From a checkpoint of a small transformer trained on Wikipedia.
Size: 16 layers, width 384, 3 heads of 128 (1 for keys and values), MLP 1024 SwiGLU, vocabulary 8192, 31.5M parameters.
Architecture: no biases in attention or MLP, untied embeddings.
Training: a variant of SOAP for these matrices, 332M tokens, 2530 steps.
Each number is 128 + 32 x the weight over its row's rms, rounded and kept within 0 to 255. Layers, rows and columns count from 0. Numbers have three digits each. The size before them is the row's rms in percent of the matrix's.

# layer 6 attention value, 128x384, rms 0.0823, rows 118-127, columns 96-191
100:128174122186105162121078150114135132120137068116169123151154051152142147193150133093085167121116070130090142152155139134150157167128172138064210162192231107161094112127106143065115106142084142065126191156140155109174109100196138152142158149138107142094102074153123142180096069102096087139
100:095094115216119092162101162158096144080110130107118185128170147107167174198104105134090069101125126178115156128140083141043114082175127102103091172108125111188054115091144100092168137168109160156132103149082125135099122175077111143101137120134125143135144086120048094168169125060119093114
098:102146115137156131169108121166113080123179110166154209174179151095103137132190114194073141180098141124112114174155127182131087214137102094155120106093124139091116114153115142166133191074117079138095067180166135106085159121176098145156121085160118149159138196132121159072137121102109085101
101:098164176067154133161139137169126132133158118157169147091202131117118138083120151151084182111085066125115196163163163075148107104129142150101104054051145136146100135094105088151099097170136101104075098117065066142126091108168131103172094078057135137121164144078095110166072106105113137149
102:124128007120116108094123165140134124157129141179119143097173186141138106119084120109183183154112088106122107149082121083152111125118100143152132159081137130086182111080133149157172141137125154138080133133125116144109102207118124114133117104128136088126094118117194078136135064146100139125
096:120065157126154179105108160133144163097121200131158143110168141137134123093130122077144168145142167119136090090094080114134149092123208129140121153108187148095156108160153082116111158064114156158206114129127100089138185149169126106149131120090132126138105091144131165135142088182145100163
096:176082133140118110199118160105114097159089111157104101085179120105165133122131121159055132155103165091117129086177178082150128053140129136086165156128177137117078153122101142102092135162128149110174117129132140095164080064147170097120100137129116070108124106108155115182134124125131153152
102:124064096140074133117141169217124143167125154064153130121122117206071151129119121077095167130145168155062148099164154093125173071138150119194123120108154114149148134101137122083154140131136115185125183137106158100181114162112159128104114169076131071141156071123159096097157088113157133084
102:140119155147151162118111135179122132172132137122176184129139106166144108179120111146117107096091074157151166199175108115087150110151166098133155129146157072122103142174103122134070183128098086166129099099115143114061121140143121141161102152154074100124121146151153143157106106141144134086
097:122167119176135161082105149168118124129094145174149136130063132087148138030121187122069117144083175129179137081114101119077107098097084115201133143051118154143139167108138117145118127106118142163136080129126121134071138140157144114122097129152119177123111175092127123100113096089089121087
# layer 6 attention output (transposed), 384x384, rms 0.103, rows 118-127,246-255,374-383, columns 96-191
105:159158124154141127126202116110137132139097093122082142138118154059180169093110161131152140174170206072152142072113171180146156113106139193086129141108060143103129126159121167138147174107105159172197167123068131096162114155120165101148101059123166146196180146103159145124138072152110136167
105:060185151167150179107110092080198088198129118096112055166104126129126147124152116071166121162116046174146132125105127168135188138092137138122126170141179070111153154147111136200118114150155107079093103130130163148160163086133127121136098149129134160109149143073180076109134155149101164120
104:163067131127110115127160144092166143105140145092192163160127113091181158135132152133108113149121142141100123195165154158093126135135134157141146120130134131051170073132143158150117127080118156101149089143082148086104096135130153116086141111115103134143104146124169089119130162127148132105
097:125122133150093105083118093095134164133119139115128124083090165091109159139091102113138086114135175194115103107164153129106129144161075135094223184112150094130161172148126108105150145151124172134119087117153105160133094115106158138162127136100177087119112079143140107184149101155106159080
105:177156152167090143172088119122112181105156142127143120145066164134107118110057140118061141087093194195073142078158118149151135096103106157143144087092133126114098158166079187070076118121200125187211120130108077123087187100126141139128104165147148144177133142082092153088132119132199075153
099:109149104126100084114154088104132087149084131145142153154129118130135082116126158108136109144108085194120145088196152161078126153147085144110093178152152112178061108201125200111117089112138128120121147108159153104182096153091135134128119193156095130084130172094117165086107097133076142105
102:163159164141207146104114131172112155128125157109158135086141181131117118188076136175169128086137086172140098126118107135091164176170100120093098090085099103090152131110096123156123169146178098113172183062137130134082148165107047117144104190132152149161085107116100095109115123102066124129
100:128113166138098189137100131103100157064147111194103123122142143096200161140091162138167147130069084093176113142136154155118121115138142155121088130133059171168083120149150143171075060124139060093102113123096149124107170132116113135138190153164103086162187142112092097125186120163140163072
107:172166133112127170156102112130118152109154120122122093102162153140112069097080110109138114213085121053120102121131092168173144103151131077104174106096136127164145114111080144137122128092163185094180106098161105158165142111062106089156220090125125160128131140158127162150178080079134106155
101:123119101104196158104181107103179106188166153163179096139178124211082136176090099096165068134133115148126107139127159137142117119140154176123114082142096135135147133136133084156133169117179180069142114159145081145108068125084124187102167122150128160136145109149115151156188116120127109115
097:103137109099115085112092167144157139113112196069135121149124179142147149093126150172077120132149127090102106159128150106078110109117107098155142117114137116118167170138122112156196084186182139130131126096159133180162179134109102086071094170132162168169049107148138120112123109109133122093
092:137091114009135096117119142139114100096103107163166175150120149086112111096137143140149200084160152127086077118121132082220086145124126078152091076090126170153137113152177099133130153145146182118111127156116163076067074165152117072104147081180120096182075141124038149178098152133160155123
092:151088076135158122146130153143124113174159146187150099088089140156101143185105133109138089102105161117136097099096144055165162180086141084136145133113130077129078205110114099120059115115136114160146146116147122129145133103169175130132201134126172070122117083156160104077097090121111180086
101:099100131126162091178193160086103129125081122121170146167127104133110087124150136148074155138105167084096087114138160104195131169155153104143104103114187139086200101166123174135090127080150074126100131143129127141107098114123141149107120137104141188099140148074150131100148175146111104150
097:126105096113116122110142040160126081160137144155123200098174101135147144129166099113108134086132108151126147118105159156098142195156162103124088144201119113129158165101135100198100118168117108090117162166110156133157092088116137213149079116133078146178114164116118163164125143117080163089
096:094220069133094090167123146139123126134127136116170092148105107146130170127118099130153123134097136124108122127103139117108150130095125032146160097155108146129092090087078099089115140152108123125093124145130117151171116166170122101142146063168086145139068167164155049125144111157113092112
094:126077107086178118136128101141171102147114097116120145133148129151117118105081137116129108151117098101056149119165134167156119145115146122125134146125131110136127162142082158122148164135116122096105151079059095110168140103126107125110167180139148104113124105122098136149111183120141109117
094:139174108090123161087098108076102186137128146148123099182163117132181140133132134071091094148105188141110057115139112126136113107054086092149137125119181105122097148146133161144131149157091196125150137084172065118140039078168118117097168116158115194172110087139154182207129178089138121089
099:081099140136122144157111145153110156123099102149146123111162109108112130146177126104158139118112091177125121165166091066072128175101156160141109141093086157138118121148145136131131088166139156137053147138142118135135179111200050184137103104131194144154100088083083114117104128162093160103
096:098138146142085084162094096115149146125126119117097140094185136133146086120145133084120175095176114194087073144096092100120115119134134137126157168091172140096087067138139095134075177210149101124114133110177092137173086102116125069149162111127135122127116095063124118142099123181098150131
104:135112111128133111193179130140166100182147111158157107123136153175076129115096102078131073110035113158164111145133103138145192138183134100164152113119117180142125119125147142112086110117105113138158144092111133136083150069115163172114155105189086172110157109086073108106133191174113125109
101:166056150146124115133160145154095150122092098084190127153201148133167118105158128146161103144110137077127110124160111169120099150138158090128123148127041121167092147138094126108195123127156147107141127116186078143121165149188163157097110134176147076100131143189134201113112109104107072118
099:119152123133125114110120083144098146105103150082108157103128142129061086066128074122071106082112158055105071074130104129084108107201056150113138124164110135104131164154139100129176112079135138116112177128144178169118161125135082139173101118145170114098105117132145090121112155070159112167
102:115093081115111087066098146146158100123142089125087106106115147161177112105156145151143107100135112107180161104155094161160142112048145206146111084201078115102079164078126181111191126136105104155202129140119144101132118150172129097124101091119073121131138136082147166100109146154160110136
103:099133137117127124112153133146147132095055132090080039126141106126133147131076173069118118176145108088145114121132131047063118119180166089115133131154204141136137099125155103112137105131099169093119122119118150152183068087135140133081138140130132125093158091132102127145084147113127149124
101:137129132084156171079107092150199132073119095148097124073103107080169158112199149152169128140138096083154146146085123119144114110151135158196152060095169183111118108111130110140149144153118152161118192117128161118100121124142120125115074104155178149136119135188128132080083136066185153125
096:086148146096037080112108151089154085197128195110083153146068147176134118146167082071129150145125115112123092104129163060140088141107142214123114106142081086180185118093151139181125153081078119069105111134085107122176107150173153107125151132132126141154135160145156130106152136170132152113
106:135178136144189056120166143180184058139143075115168131088101119186116105134147133119148102136183188107114168094099123155136094153174104129063145102179144146136156103071123072115165176124075129121102168161143057134063145196131122127136064145131154161073101177127151157156108129168078119129
099:112088104165194156097144157078123144137108178121168200109151088145200126154132112090190145134114176113178158106084186164124083144131091146095106104143116146149128112121126126125113110106101116096138131142158065161122082083123150112114102108150134129069162105131127124079135134118098099099
100:133109096110108151204130105108124084135114107117123102117145105056184145110135129153175145151103125120110128146095110039134150111114114058129116120182079090126132081127150185140083067150116147092098185117151141129092187135150122086103105132105135071122104157179141102090149125081189133155
# layer 6 MLP gate, 1024x384, rms 0.105, rows 0-34, columns 96-191
092:128146136129120097080128109145067077091095081163164201166144090105096143128136143156133072131114189127147122098111138179128166138124124112176083107181095144138122109074163086175130085060141157169116138124113154084131134117054134131186158152081159172112159164088136125055119163142127163098
100:114126160131150113150187058149173082132142112136116159084151105101104200108156111166080156099138151132079086200117093132065113166145089130160075071073118111147138090180084133116168172103146149111167122179112132139188125085093082138098107190152107146144094062156096146169169121083114098150
095:138142126122078137123110108155075120132145140154093165032165089130130090131092130214146087157147172120120103125118144135154136123099119115080102152118149107148163055109124109078111126127167100151103137132109116148160148096122147137100157157133150111105158137168078074122065078143106143147
097:139148110150143155142066068065124126117175157129115142146120094103143112139122076086081111123138148093158113149136099027125136209107135138081074181057111102112073144130154138166111107141122098132101141097085127124158144096075109160164097088172082164098134096144148103134127111116157169117
106:129143147192157141157141089093172120138078170147159142116143164144136116202148130108077152164190164126152115143186089110137168156118084169112129105129149123159131132094094166113122190105092129113113075137164156140145080160105125107094130085101097135161137200098166116156114146083106181123
100:142177139175094095115108117117075118164113154112082132096138073186127134127190163091152097126161152182169152124159125111083146115173162171148121140119159105107133090106145111105130149136179203129156130103132135139076135159140100180166173153075109144154084142181126144074089182102125158123
110:090118120190125079088126115128086036144134120143102166121065127046126155130123129099131217162126107168191139140125166154134148148115082171120148164088128117034130108149078096064073138112128153147184107182165109126136155109090146155166128113153097136120157112069154119141155159117078111130
094:163174150131180147096168134112068084153076095159120119129172162091093128100079193135125136100093142147130164111132088145080059076172107133114165120136045122132100150119099141187131155157084104128131119094131114144122187139140121163176171057128117101129137137140078120205147149114187145098
115:114109149140204133162149132132112184122131161146165095174126121154146161096124107103144138156172153115135092167149089114177144098168138203198140129144100144062143096129169096146094126137105136113119138140125122147163090141182109169158155153139108156158139142061069121138160107130087095104
112:143141151122125162120102185130088108051075129137095154104081127111141126175130111109168178149144120140233178045118083157137193085111118186171110122160109122106102165078114167105164077128130150138133148114157115151116135049124173143153108117181112110099101154180142157192108166134116148120
112:095157107081133136158085167105103054125106116107141155158126119125124135093121063122118108095151170029148099171169184115067101173164130185103122143076171116156112160126204123159116066086175093143138112128126148163075140118130117135091107179197125149106117155129144091117086122094103092094
098:119089127104153123143155135177084168134105138118105140154076117167164150144156152119078177138193161082183091112127143122170165099167129149109135030066103144166078153160113084143097150143138111069146168122132096082115147113077186177164128153109114080129126120072133111117169178129148139098
093:149032115112117136124122136088079127072171149097095098113162106127083140135134089103092153127130119127137081109108108107138143102075071148105131158138162124110060166129224170142176134061102092122113122093128102137166084081141070107168159122172084153129148130141113158179179122128172078126
105:170112100147146084170108095150129153099124071119044128118092108172088130132129141144114079173150088154178113124139086117086242129090075119096089139151155143099151117169122145119152169158155151143151130107109149172100104135167187070095067186106086098132150115118117108036141092139152141089
100:165156116150133137097108159167147125081136136172123060134125062125105087137096166092126100101134091113121148119098128109167141153160134141128120175171165080183121129058113085117132099165152129103129115074088134138123134143139129137091086181145123182113125100125115084162109077136057123164
100:136164128149195107163129136098107147119105142135103131133158084139104115103146033093092143135101156102156115101183099140183160162137132071137097084132143129151123152049116075124155120101106157148057128071159095112092097113143102064204158111144135151141077075139148146136111147126081159173
091:105069129150123159127077091156140197108118117136116173120108127153158119105165145122109134111133092165145091138147181182186134149183071120185104113183067134157111097085161072169175187139106113131220173138172066139109139113088125179144139130122140115078192138123101108158197131146103164166
090:167069099134096104140127126158150173146154065132188134108125127110137095158157145112161095112180198128060136109148100168066148118115074159130128084150056167153084101097123144149132123145103108162112144200122105178143150119144188101121133082109147147126127102156122076191085046112094129134
107:118129122117137061119123131146129098152134078081132223140116101105169137117151135143166061145151098135140052119109106180167170067156135129158098130120144157145136117099128114133119118136165112136087192141195109109111192184145110149150151135177137084134105114155122176172068139140124102086
095:076165180156104096130149085165026119160096110141098072118118106124124147153125075066123163077137146124165148085159082141132117116108117092137164131067102177116130095186111105079113177133145076108137128152061113077122137148102146104106146174170136109151097111088132157061129163187141143159
099:122150188109092101146080179141094115160152107143161126110068075200142179103155075162111120205145149195158120076166135125150117115146133148116153121132154119121114109145174089120131122113130168161131139126159149078089114111127124075117095154171136127065192079135176112180187177099096159147
095:135109114057129148137163077191104133117204088139120169162068142063070070146109146136142101114135102140105147076104168069179133108060156201108099152141158134099146138103111098112071128102131104140146075113050106122144156152131094092137135123162067140076090142104116128087090160120143119087
106:155155150097145185157130091102104132114127047157116117110110099126104100132179161115136177162178121143180129114132043142080085168125149138139109095182135155116157154111130096085076139175106085137114108081145128128176104066085114153124077081095043172092121136245172170112108147147081114104
106:095189072133151195204078166145166198092191143179122123082125114120152164155185144173163145092111160086078136166119172155096059080123117086143115129173113077154202159110150137129073098101118151115125119138167084146104118159160165079124198125108149139133128136089135053096182130133127108119
106:133149113121125110091093165181137140137124071118124090139191089107111128060106178165153108155126096114175131137041116133119216063110128152087146086168117111123107147153113163172067127137158090053102108127184071131067092142117115119142077125082084167104108158129043164113136135096116088138
101:116098162086072167119119115049107157135081143142147121116134156147125150106151099138098127106147133131124132125114104085097098058161185126146070080075160131138146150102114125136111150127059118150145184126095118162087070131131137113099086091151127177117146094117102090094136141145086142140
097:128149087127219150119072076137158125140174120126045144163063157178157134124130109122126108110090133173151144140157139149124141136080135071169163171155128132185172086143191125148125163106198108164138086146150094151114124124152188120138113150134126091132101124098107074173082162130098100105
097:136140137085124169087134117116068108186135159132130136117168106092119183159096128112145149108163125115148114100131178135182153151119104130116132143125112116112145188099177134079160148117090117121114096159097123147096167133112066129106153079128102130129093121036098116168161101119046139123
096:126061175117079171210164152166149110149127115148163139165108137145105121087150108152104133114101167093130114124123187163154118106155113141132149111122122047154121141129100145135139152085127128126135174131122116160130159114176100147083128158167114130182125139111133097141063126139066152152
096:100135055207047223157176139216115102093169149107163113154144147122169099108148122124129078155127118152132120093131081143143097155110138142103129116116105144116107112103167056137078120122115094150102093121086097106122105132095144162140163093068138126164108111129114140121137104091168101157
100:134053117156118088153119147145109145095119111152119147119183110179138110133173152178144126091137092178172110052123148150139135134125174146120070160130160143084160056135151189172106137126174095150143135157099167133193134125163124111086053101166161141126109122179099154129094122109101112148
095:125099176144157153099101144115150111052128139128152140120139133140103079111083149093158081192077146047186150125143068117116114092183159136121133111123189102123154184146070180103111152143148125131108086135100119151106105143144121154153162169169167074115135131173136147114077110092159153114
096:181105121151065102152148141125107178123118162063156141119104110096150182097156153155137201170137201096104097110185113188147132123091186132082134174132154146118148101106149138141138042105175124160098083103151075171162150139094196172177185128149167113126136117166108171115166063114177167153
097:112068113127121156140150112168089163142138115133163095072157185168131178087182180202113101151088152151111206116092129099138125117148190117096090073109185096146208147129163178096106116088129128142119098195102114098091144106114087062083134190169152088146135113154157122205097191059107160085
104:120108059202095150122128141119151183096161159133126175135102149116125132114113088092172130106096108132089116083105081094145119078161119131134122116178136124120127151139104110100152051120139095053197088115138106111108195110152148184135158094171102087093153158114134073073188103118167159164
# layer 6 MLP up, 1024x384, rms 0.106, rows 0-34, columns 96-191
090:116157062155144118099100097184176081126116140143128146141163158114139125114108133032188075132180138104117174125137102112118144137161133090173129107128107129136138141108144117114140130109084130135095116136167072111102060109155104127046103167143090133142151153106097111133117125101172108172
100:080128095124121123156160091132093170124132129117111026153084150150124130110098173197158108138097109119108148133135154174132170118093132129128156159111109147102147093152083157143081129132156103127070176145135193177106144116094195110111131085101092095175126198134162169027108076141106178108
101:159107100113160081147156210107106150124134182136171098090166172086129188111129148159103116168129175107157150126126151183083152097138101095118160076169181155171181115103161151127122114124154128151152173086175150123078151094148160141088110119180124117081127067147181093145162120081142089211
102:130091116132104135135174147187156113124102150085171171122144127126075115091108126121130112161126165123159121027156130154107148201255136099150172060170126172115103131141054081096224201136110163070104109149147158184129101085110143108118166090119105138139123117097106171112114103138104145126
101:072206073224103124061119114179158130125113178166065180147136140105169155143139132119130152110155084130132100153122089115138156121073085104138117175129132170150091098130164125100138165118082161100155138122112132151139190110153112077120151150074109080055114139135184091143177124076124168134
108:166123169125096139150100182183130153151072136149166120135109138114125128086119144111087162137143137122115115088131142130087142093113112124148161138156122128138167080100167123160103079154091148066131111096131103151101139093112179103100100145139091177093138145132071127123161114098137148139
102:184085112139118167101108119109100195107079117137126173143158127099154182098102100102129181109208179105102127187094159131148113098193102095166160087138126142157142156148130099098129160149133150133164145104071127144144077077114154108116143101173108134109146189145147145137137160064071129117
096:164159096158133166218143089130123174095191124122080054094133098140103158140138159121100080123116167144121116182125075092119094111176125113075119133159119123135127150103107124140170074120186148126097108087177124107096202089111092145210177108125162132132118139134141134198192123159167164079
113:138076128070146118119139128152109032163163132160141130178169141085122111079052114150137138124119131074171120115114145110120164140079111146131156156110101181075150136079161117136168173113119139133138107128136116114130151100119133101150057132109121112125101132129128087120146161173136146111
113:110100105081180073148156140117085186065078140204132151135153108130123096139158153102150152101159133139217101130127155126123116185121165121144132112144129138175092131144070104064111098170139138127130169138147141124155139126102154075104145128184119084160101147179130159108168131155158153173
115:081115108108172090150134195164163128171093129173117122155141185167100183155164050200152101089051160134168154130113078144154069094139150094167141119146138130092129154113155172111149166106113158096133092132122154093140176152165079242128103092092144191083155155136133055123096104136129171110
096:111126087074155103169138104159082090146178159116130116099133162149144101115120132124134093109151098144196097151143097093114075191144144149097148103127146117088097143081105114096083134033178112159132117102186091132056159091145135140172096132103147125123116141046139147171162155144153106115
097:138117150176173068128152155176166170076083110126106096124097199115180137118127116094196169113106223130166153151158097125171142127140156133078099088064123120069163137142129168113128140151084115135112116118104081164146165129103140116100111063076116174130176115137112122148066092133138123163
105:156107134090112182112114123065124147166136182131136142109114127038117096135131086157162137139148152134146088154131150089142061140155084086149214074106145098158112143138138116094130116078091152131128149128117143115140112182151097119090165102205139162173126176093133076116148145122152062169
098:106153148132114112166182172102055105115106141135093205135144164119156194115162138189117131131170145145098104149162182142118096100128114129122130144128119136075182135137088068120111093113121114180184106137105082153167082078128082144150184135149106109161111129139131183107079170163131123156
099:116160157114100087079098140101154146116063116153117104086159179119118111079152098095129136139128127095146133140148091107103137093107155118125165127124133121095151169144184145085107086104062096126116123164098121137126091094132139084128144074161116125142084090104140168126132109160082174124
094:144112117100102100195109147136168103169052150178105158144113199177138171122134096160172126156134182169140122168136162121148188148105148126130082081144090155069110151124090136068166160092119169139088124152127128134168156111153152139152119106128191133168106054091080129129146135162112118122
090:180151215096172191070113194150132140102135090116164189158138152149137135131117103174137133131086164091092163121106074181096130111105110157123095097158173108126108132128157157084179202168155145158094137162116111136135112113142135118125142167119125130109135137121099157180152107121110110115
106:124102177134140087133152162107170136144066110121132179131094153147135130211164137120096086111053117158139129154037117118059164070134159132129112146157139136096097101104129132119111084132131093107125082114101080137126108175015137144045099100126096134114082122122108185100123192124138109177
099:113129103129121187083158128135134147098226134134177198142156191123129063118093148224140112167144132174085126165084135078128189139130114126148134109174099084119104164110192099158104073112109172046157118090174188120152170143103119174123088162091106151127143135145094088139113097121136137119
097:116099127109154142077161116141177158115137117148170144101127208102139161135150208093110102121136119071102116157109117131082159186129151156131138111153107150138101144125141190127200174078110118129133085077121068181136116136162160141139099109116153190129087162125101113067119085067145116139
095:096176108108122169096146138145063141085177139080083156159114074104122083144161100106094113141172134140090127150114141125135113150123154137151159164134164092154126141132137111141105185144178136126118114116090168119134121097121077068133136108128167205045128110152141075152106086150153085099
106:147141133052127117143183148087129143128179102068132100189110102177119127138113116092125123112090097134143136139179087120126133079130132128104174129121140155125146139138146132123138113150110145103157108087136132139122187127133137048152178140120115125126112129163149120140130160110153090147
106:128141174113152037119092132103163096079078157158157119165114091118148098127075134134105143120110166132123181074170070040111132097146171088170142122122150121184102119104133118165181139137108111160087106105157055193096105100131147143154119138151131127092148096133134117139114126170114124178
105:184104099129152153173078091139107137096099181098092132144120151101166127189200142100085126155109159040149103122118109118108149181103120130143104091078142157100181160162135107155103113134153074094156119135077155123136125119169153093089133136035125136129154143100139117183190084160141144086
100:135138099065165148177094097072176141140111153122149105120102175109148087093152094183101122054101104177123162161075182163166132102154163116147115165060127183112182123125157154150098111054135112127109119117164151194125097098091147117162097172161117134148084109066105089099146177154166133137
093:103135093093152061106113118086111072156119146123183106141129122093142091145157171135094142130121131198068150116159115085078103071172090155130171135111082188118133199104148150139091134108187151118126121151131110181145165179106186159141160135174114086097155096132155103122112169070138098118
100:149121167117182148132135132086148124090109095086123088099104179130136107062138085093144116193153108073162125116099196140082105132112164073061121139181114118121156117111122111130133130172122106086057110176081140154063129147090154114104147089066114126142199139120165114150166145146138118091
098:165152118076114086119131111161104145132081081166191175077150101149127121118112127135133093124131102084173140122105151140192132150094105188147108116116106165148144123169174138166139135132114162047129103066112150061105166137121151151122102112101145104169128145099090106153160176159112100135
095:121128125118153058176096091110132091148083167155093137109099126132137154071135188042124110123143085132120132066109150167077167152152138168155103121132131105146092156179119146131115153103128144118157142127171074172095144113157190128136057183116130132179149134097168089153122124105154121099
101:156104130058028149146162137054101132189148115152121086178115120114106110086154137087085173141083147097166161092164144121074146107119157092126209113167131199149135067130111182135164088130119128133166176136138136105158105183096067097204122104111107158147148144104157104141160134120166169100
096:122125095082108083116113138120109122103111176109087163203078091197153108097129113125141132159117101153156144162155172103152137140137141192189133128097104151128095076077129145037143092120105095100153131138091126132134071111162131164102077100130139111126094137149102131153123143112077122129
098:119142123100177189135095125166141065146140171189130106114112138173175150173119160087117163104065091176205161126090111118128189103135142104157125131122151080142138117139112131132094145103045114178164198112082121122105108138105136105137148122102055164122151129119082183132105159119092108129
099:137156169148138120111108084134154056127128138116180087150180103139186072126131145094119061083050106112089092139131159144093096130178104082192145073079164177177132169102183108172065108118136212167142066100158166112119146147168140077134106154136126050138161133135154160170139122146097174089
100:077154145150094148120118154117146125090128172153126193168146174136139121114127085069100143112135157089097108108122097110119147096159165106141154135138075106145079128126156167205108091096132102179158126124082102124152133154141146117099162130140073135099085108115159090144170130091150108097
# layer 6 MLP down (transposed), 1024x384, rms 0.101, rows 0-34, columns 96-191
097:095117111125073076093135148189064093098153131095133073113139214100150119136093158147202137121145129114174118136117106045056090206117201094119063102086140095084142149081120108115178088196097084076092126165139131173158183122190141162112153131150139065131081129089125102148121125106151094121
104:136165115072105147141116106090169120101144145113161108156096149130208110144147101181105086097130146145083117094134086132063138078106085109133134078096142163069086161112183053116162078145074135138122137183154131173121184108167157128105140122162098061140098140146166114156166094159146116202
101:121130152078162120100143195164139145137099093155109112139127052070122137104057119174185066117127109129157142142162133150136084133143118143138103134147128110165088128120135135094118103144088194121126185084207084155132170174155155122134141143147144124124114135152133161139181140153129094152
097:101136135174091096123103055150089122113126148128134178101149106191075130158130169159086135195170181095109174073113128185091165026096176115160102127113175082136158137101168056095131092095146078120063130192103112150164126131158102110130082174167174181129110169132143038161162140099103124144
103:125123139120100132081074073166146165141196162049042103142138144088129130155091136118149139105187054141173125084116128103094105189064121177091160093134133159167099164126144132089160120107115087171143119096067181112132151132147137146139186112138115122158227178112129156120115057135151089134
109:113181173170128160162099091081081164124114144112139149131165066158157117146131143085114107121126144172149148088149142099091119049139171109164161145115115107166194026067125088090083053107125152097179039144114120107051177160177200159172089152133107152100082068101073169179126177119139155162
107:117099103181092153087134171146121127135135125146156157048126147144115125094151152110161116134093106081084131109179123097085107158136123099094193166111120078147141107113149092113118129136198138114142140177115201119111138075129134090095112099135104115118089132153139161125087156122107146101
101:142137118107178132179099115150253169082183137092085104128153155144111115123162115119109108112140122123146141141112102146132059141144094125085117138180148097148165107161111153084136051143168161172244159178137095106111125131139081106163138161144109120165088132121123114163150190133144166150
104:153066113091143142127144094083131091154148126120142117176149186083180087149128050070115091087121105130149147089130129061141105175146100102119157139122088159124071158110134119094109128095114126155103168159109194145139112144170155113153119090130104100153172140191140078131153151131172080132
101:097159193098138139082120089132056121122138131143156120127108176171115084095164090088162108091112090141207121081089152114162165199136098092140107145137159098155176116113131097066125123134110109103162201087102130079156110131141134169162148141061106167171175092169109160155116175167169169118
100:105070137123152117142142155166166103116175110151105177139093143181185149120192099099137104083097138175190200122130154135165122074129141114080152108215131190155145142148165163136166123146119144141127068130150180172175112088112113211129143152084130153106149154064144119131150117215102151146
098:066137121154077128150114105236144115160187110156120140116123096145090132141145147068112116098127166194088118165111169112127116153132138097109120108118166134150185087157128130161111107130219117069079081130112136164140193127186110105181151142158100069135116137140086177071135139129121178125
102:216112097142087159092130074105155140151150089073087177138146165097104165130120180153091086119128096157129136152204139118085104093096101107140091147124138160187169163101101119121085137142181137131131207175125191187129109175127068127131162173192127099122120087149137159137095123132127077121
106:183080156109090107157131113108156097078091120133116076159088126120201106155134139127125112184150161074138152098101116189086167132152153080136128114103174095131167131102072086118097157079143103153181134195175117146073164064120162068107088184179231116138106085143084133104132158121142160120
099:142158143139171170090126142149157134154119115092103131122078150157136142156085096188102121168126080159181162124165131125153142174105181125142163119151060154121021107158139086116139154146167141144145142124137131115111112141071110127119171066188148097129127077162137109109117212122157139119
100:101171075175118125160118085105109085140141128131114157105141100121161134118122092156096121170172172128072085126097147123094085122140155158181127066132148165085152159133123147136150157156097166165160098044138124141124149129068126146171141093111156126123117142128138090153123102117137133176
096:102145154163095130140125060130146158098151142103092148073160115097090159149173134127128080077144193140113099141177163119089120097085107121106123140102132156175177124120108067123137178158114118128163177102178146117118177163103152138159127123084113126045069121096196135045114173156126107162
096:139123118141087155165136115121132076144231077147083165127153140083113131098067101080145105149140135145134110090135127111063164165143123094134100075113147129175076113173167142113119166148116108199137134110149137135090121058079137156136130134175106073134122138153112079117141147103172111068
100:127148124126145092116152117132116124156141095121119110116122185093075144103174054120172239112148170143146163102141082132080162118095127155098180157137104119105140154170079161133169140118153169153169123136151166124101079153064143110114097112126142157123118139087157109177105151115118141136
104:162127088142137170120130172159081137068135112139131099089111160154100143095130112066087152108095129117130163136126110072121127140082115177143125144182111082164119136139170129088118105146092112119098178069125140108126227123129097179122218152111119188180098079070122139126161126118094099133
102:132124095146136120137145115126137100146170122152124137094076083160122112101158116146109131101112152077147124090118156111092157106110095166144110153133142102120146143120162142112167146087122113094113172127161126060150122114102073140071179132086142086125092140148093101117115061145126114187
099:052155140091124151152132114159094170115086093086080119082132126152146095140149097100091130078143176075131073167091136134100094098134147127114145101139172108113161126106182140163126137154133079163120123121175118153161202114087119124171139131142132125134111137138145086052119163119185119203
095:097159131131155101119095086126124147119147136176175148163144111106153115079104121110083127116103139099182104194161144141105161089137139123124106098092138152112159102144058097185154079124146185157146100089106153140104145101098117176129126154115177143085102162127086190075175138147140103104
106:189145158126107095112119112109081127134112157096122117162134183132112152096096085146169133148080112114138153101172121107111150177122158111165105145087167101085074151083143087066178095166141144106106086147099154163103120091151191100196107147137141155158146124193141076143174102151131122139
107:180116167122101141113147114116045090111133152136079097097087074097165131196147102079177159100124121187161174140092114110127121136130092096116129125131202123090131167068098104112123079128100141125113115165137099175178143136127153112092122165164131067157170127153147084145120086142137112129
100:129126106103117129139115125177124195131171120118102141098126121145182106117137149147116125127143076128148126109122137127124098128200098061116155127076152152112136106146127120073136150144160095133099107122161154137128083101125112065128153137123180159150178106099080126115176149142155079140
097:160162142148180094144167101128120107079110164105146163129093081105104162079106155102107173103115111166101116137142111140122148106125070127126104145127112124113158148102157113153171098143111118140080127189097119133125134111074117080148119142103096149124152136139115120133188159112100152143
101:092097098100132200120088091073080123105085052079101143040112130162161119060087143155119136175199105154151198083114120124126192140166145070146120113121139171121101107093115143123127065170107163148106087097097079163105132184127077131123169083118128129070112122166148163108155105146158109118
098:111128118040193117158078134072130140154109113063114144126063127135118137105070165036119178094142138100100118137100118112148112113161140075089133110131106114064107099160156154138114122082130149051107131109126141166148125143165139147127102144133152137129099146154132150142207157128174151110
095:128127201083151196108114125127097123119089101135103140162128138061114122090146103154132143138139137136071146097121113157106140182142145121165171104159082127144099090094177156108107042135109176196134119118173153115111149120091149106139147125086113129139106131125069112124131136125145146103
098:143135133122103105129171152169130110200139080105133096160122132142151139074126130126126170130160098142116154044110152113153169105089194122154154136122104150135110106116113139126199076150121129111137109140147125115110082093126119153158126068138123125133125150098084196100175167144077051068
102:079032126148159138120100120085087047056087121134121154181142095144108085108107123113116139180134158164155138146145119144120151138140128101128093166119126132067140074156092164114163110085167130115087095149050090121134108134160107120131121135123114122098140155139161122178134122095134167114
098:142123155107167084127091178105167106098178143145141155146081164133141141134094107153092174162093095148128146113085107080105127125121145108086174177120125115142081167129098114193127140122091099181132147081104144127123115155116119039093130140166129147118099174099153122155099070153103047084
098:101225109059158099162148155097080126183121111123108124168121127108143142117099161103154150093077124093146143124119123106122175113164122069095088106156077179122134120082115199057150114109138126180060195146104101064132101114111123123121162136064123171090107170116134131111142149066133140123
095:145090099104114109127153127110087180161150140111101093131048137103080125112126117169173202110169084200156129170102080145120105118155110115148118115140174146112118109124130157085126125140136097144151177150140103098112103117112114104179112126151114154152105145072134145155115116134183146160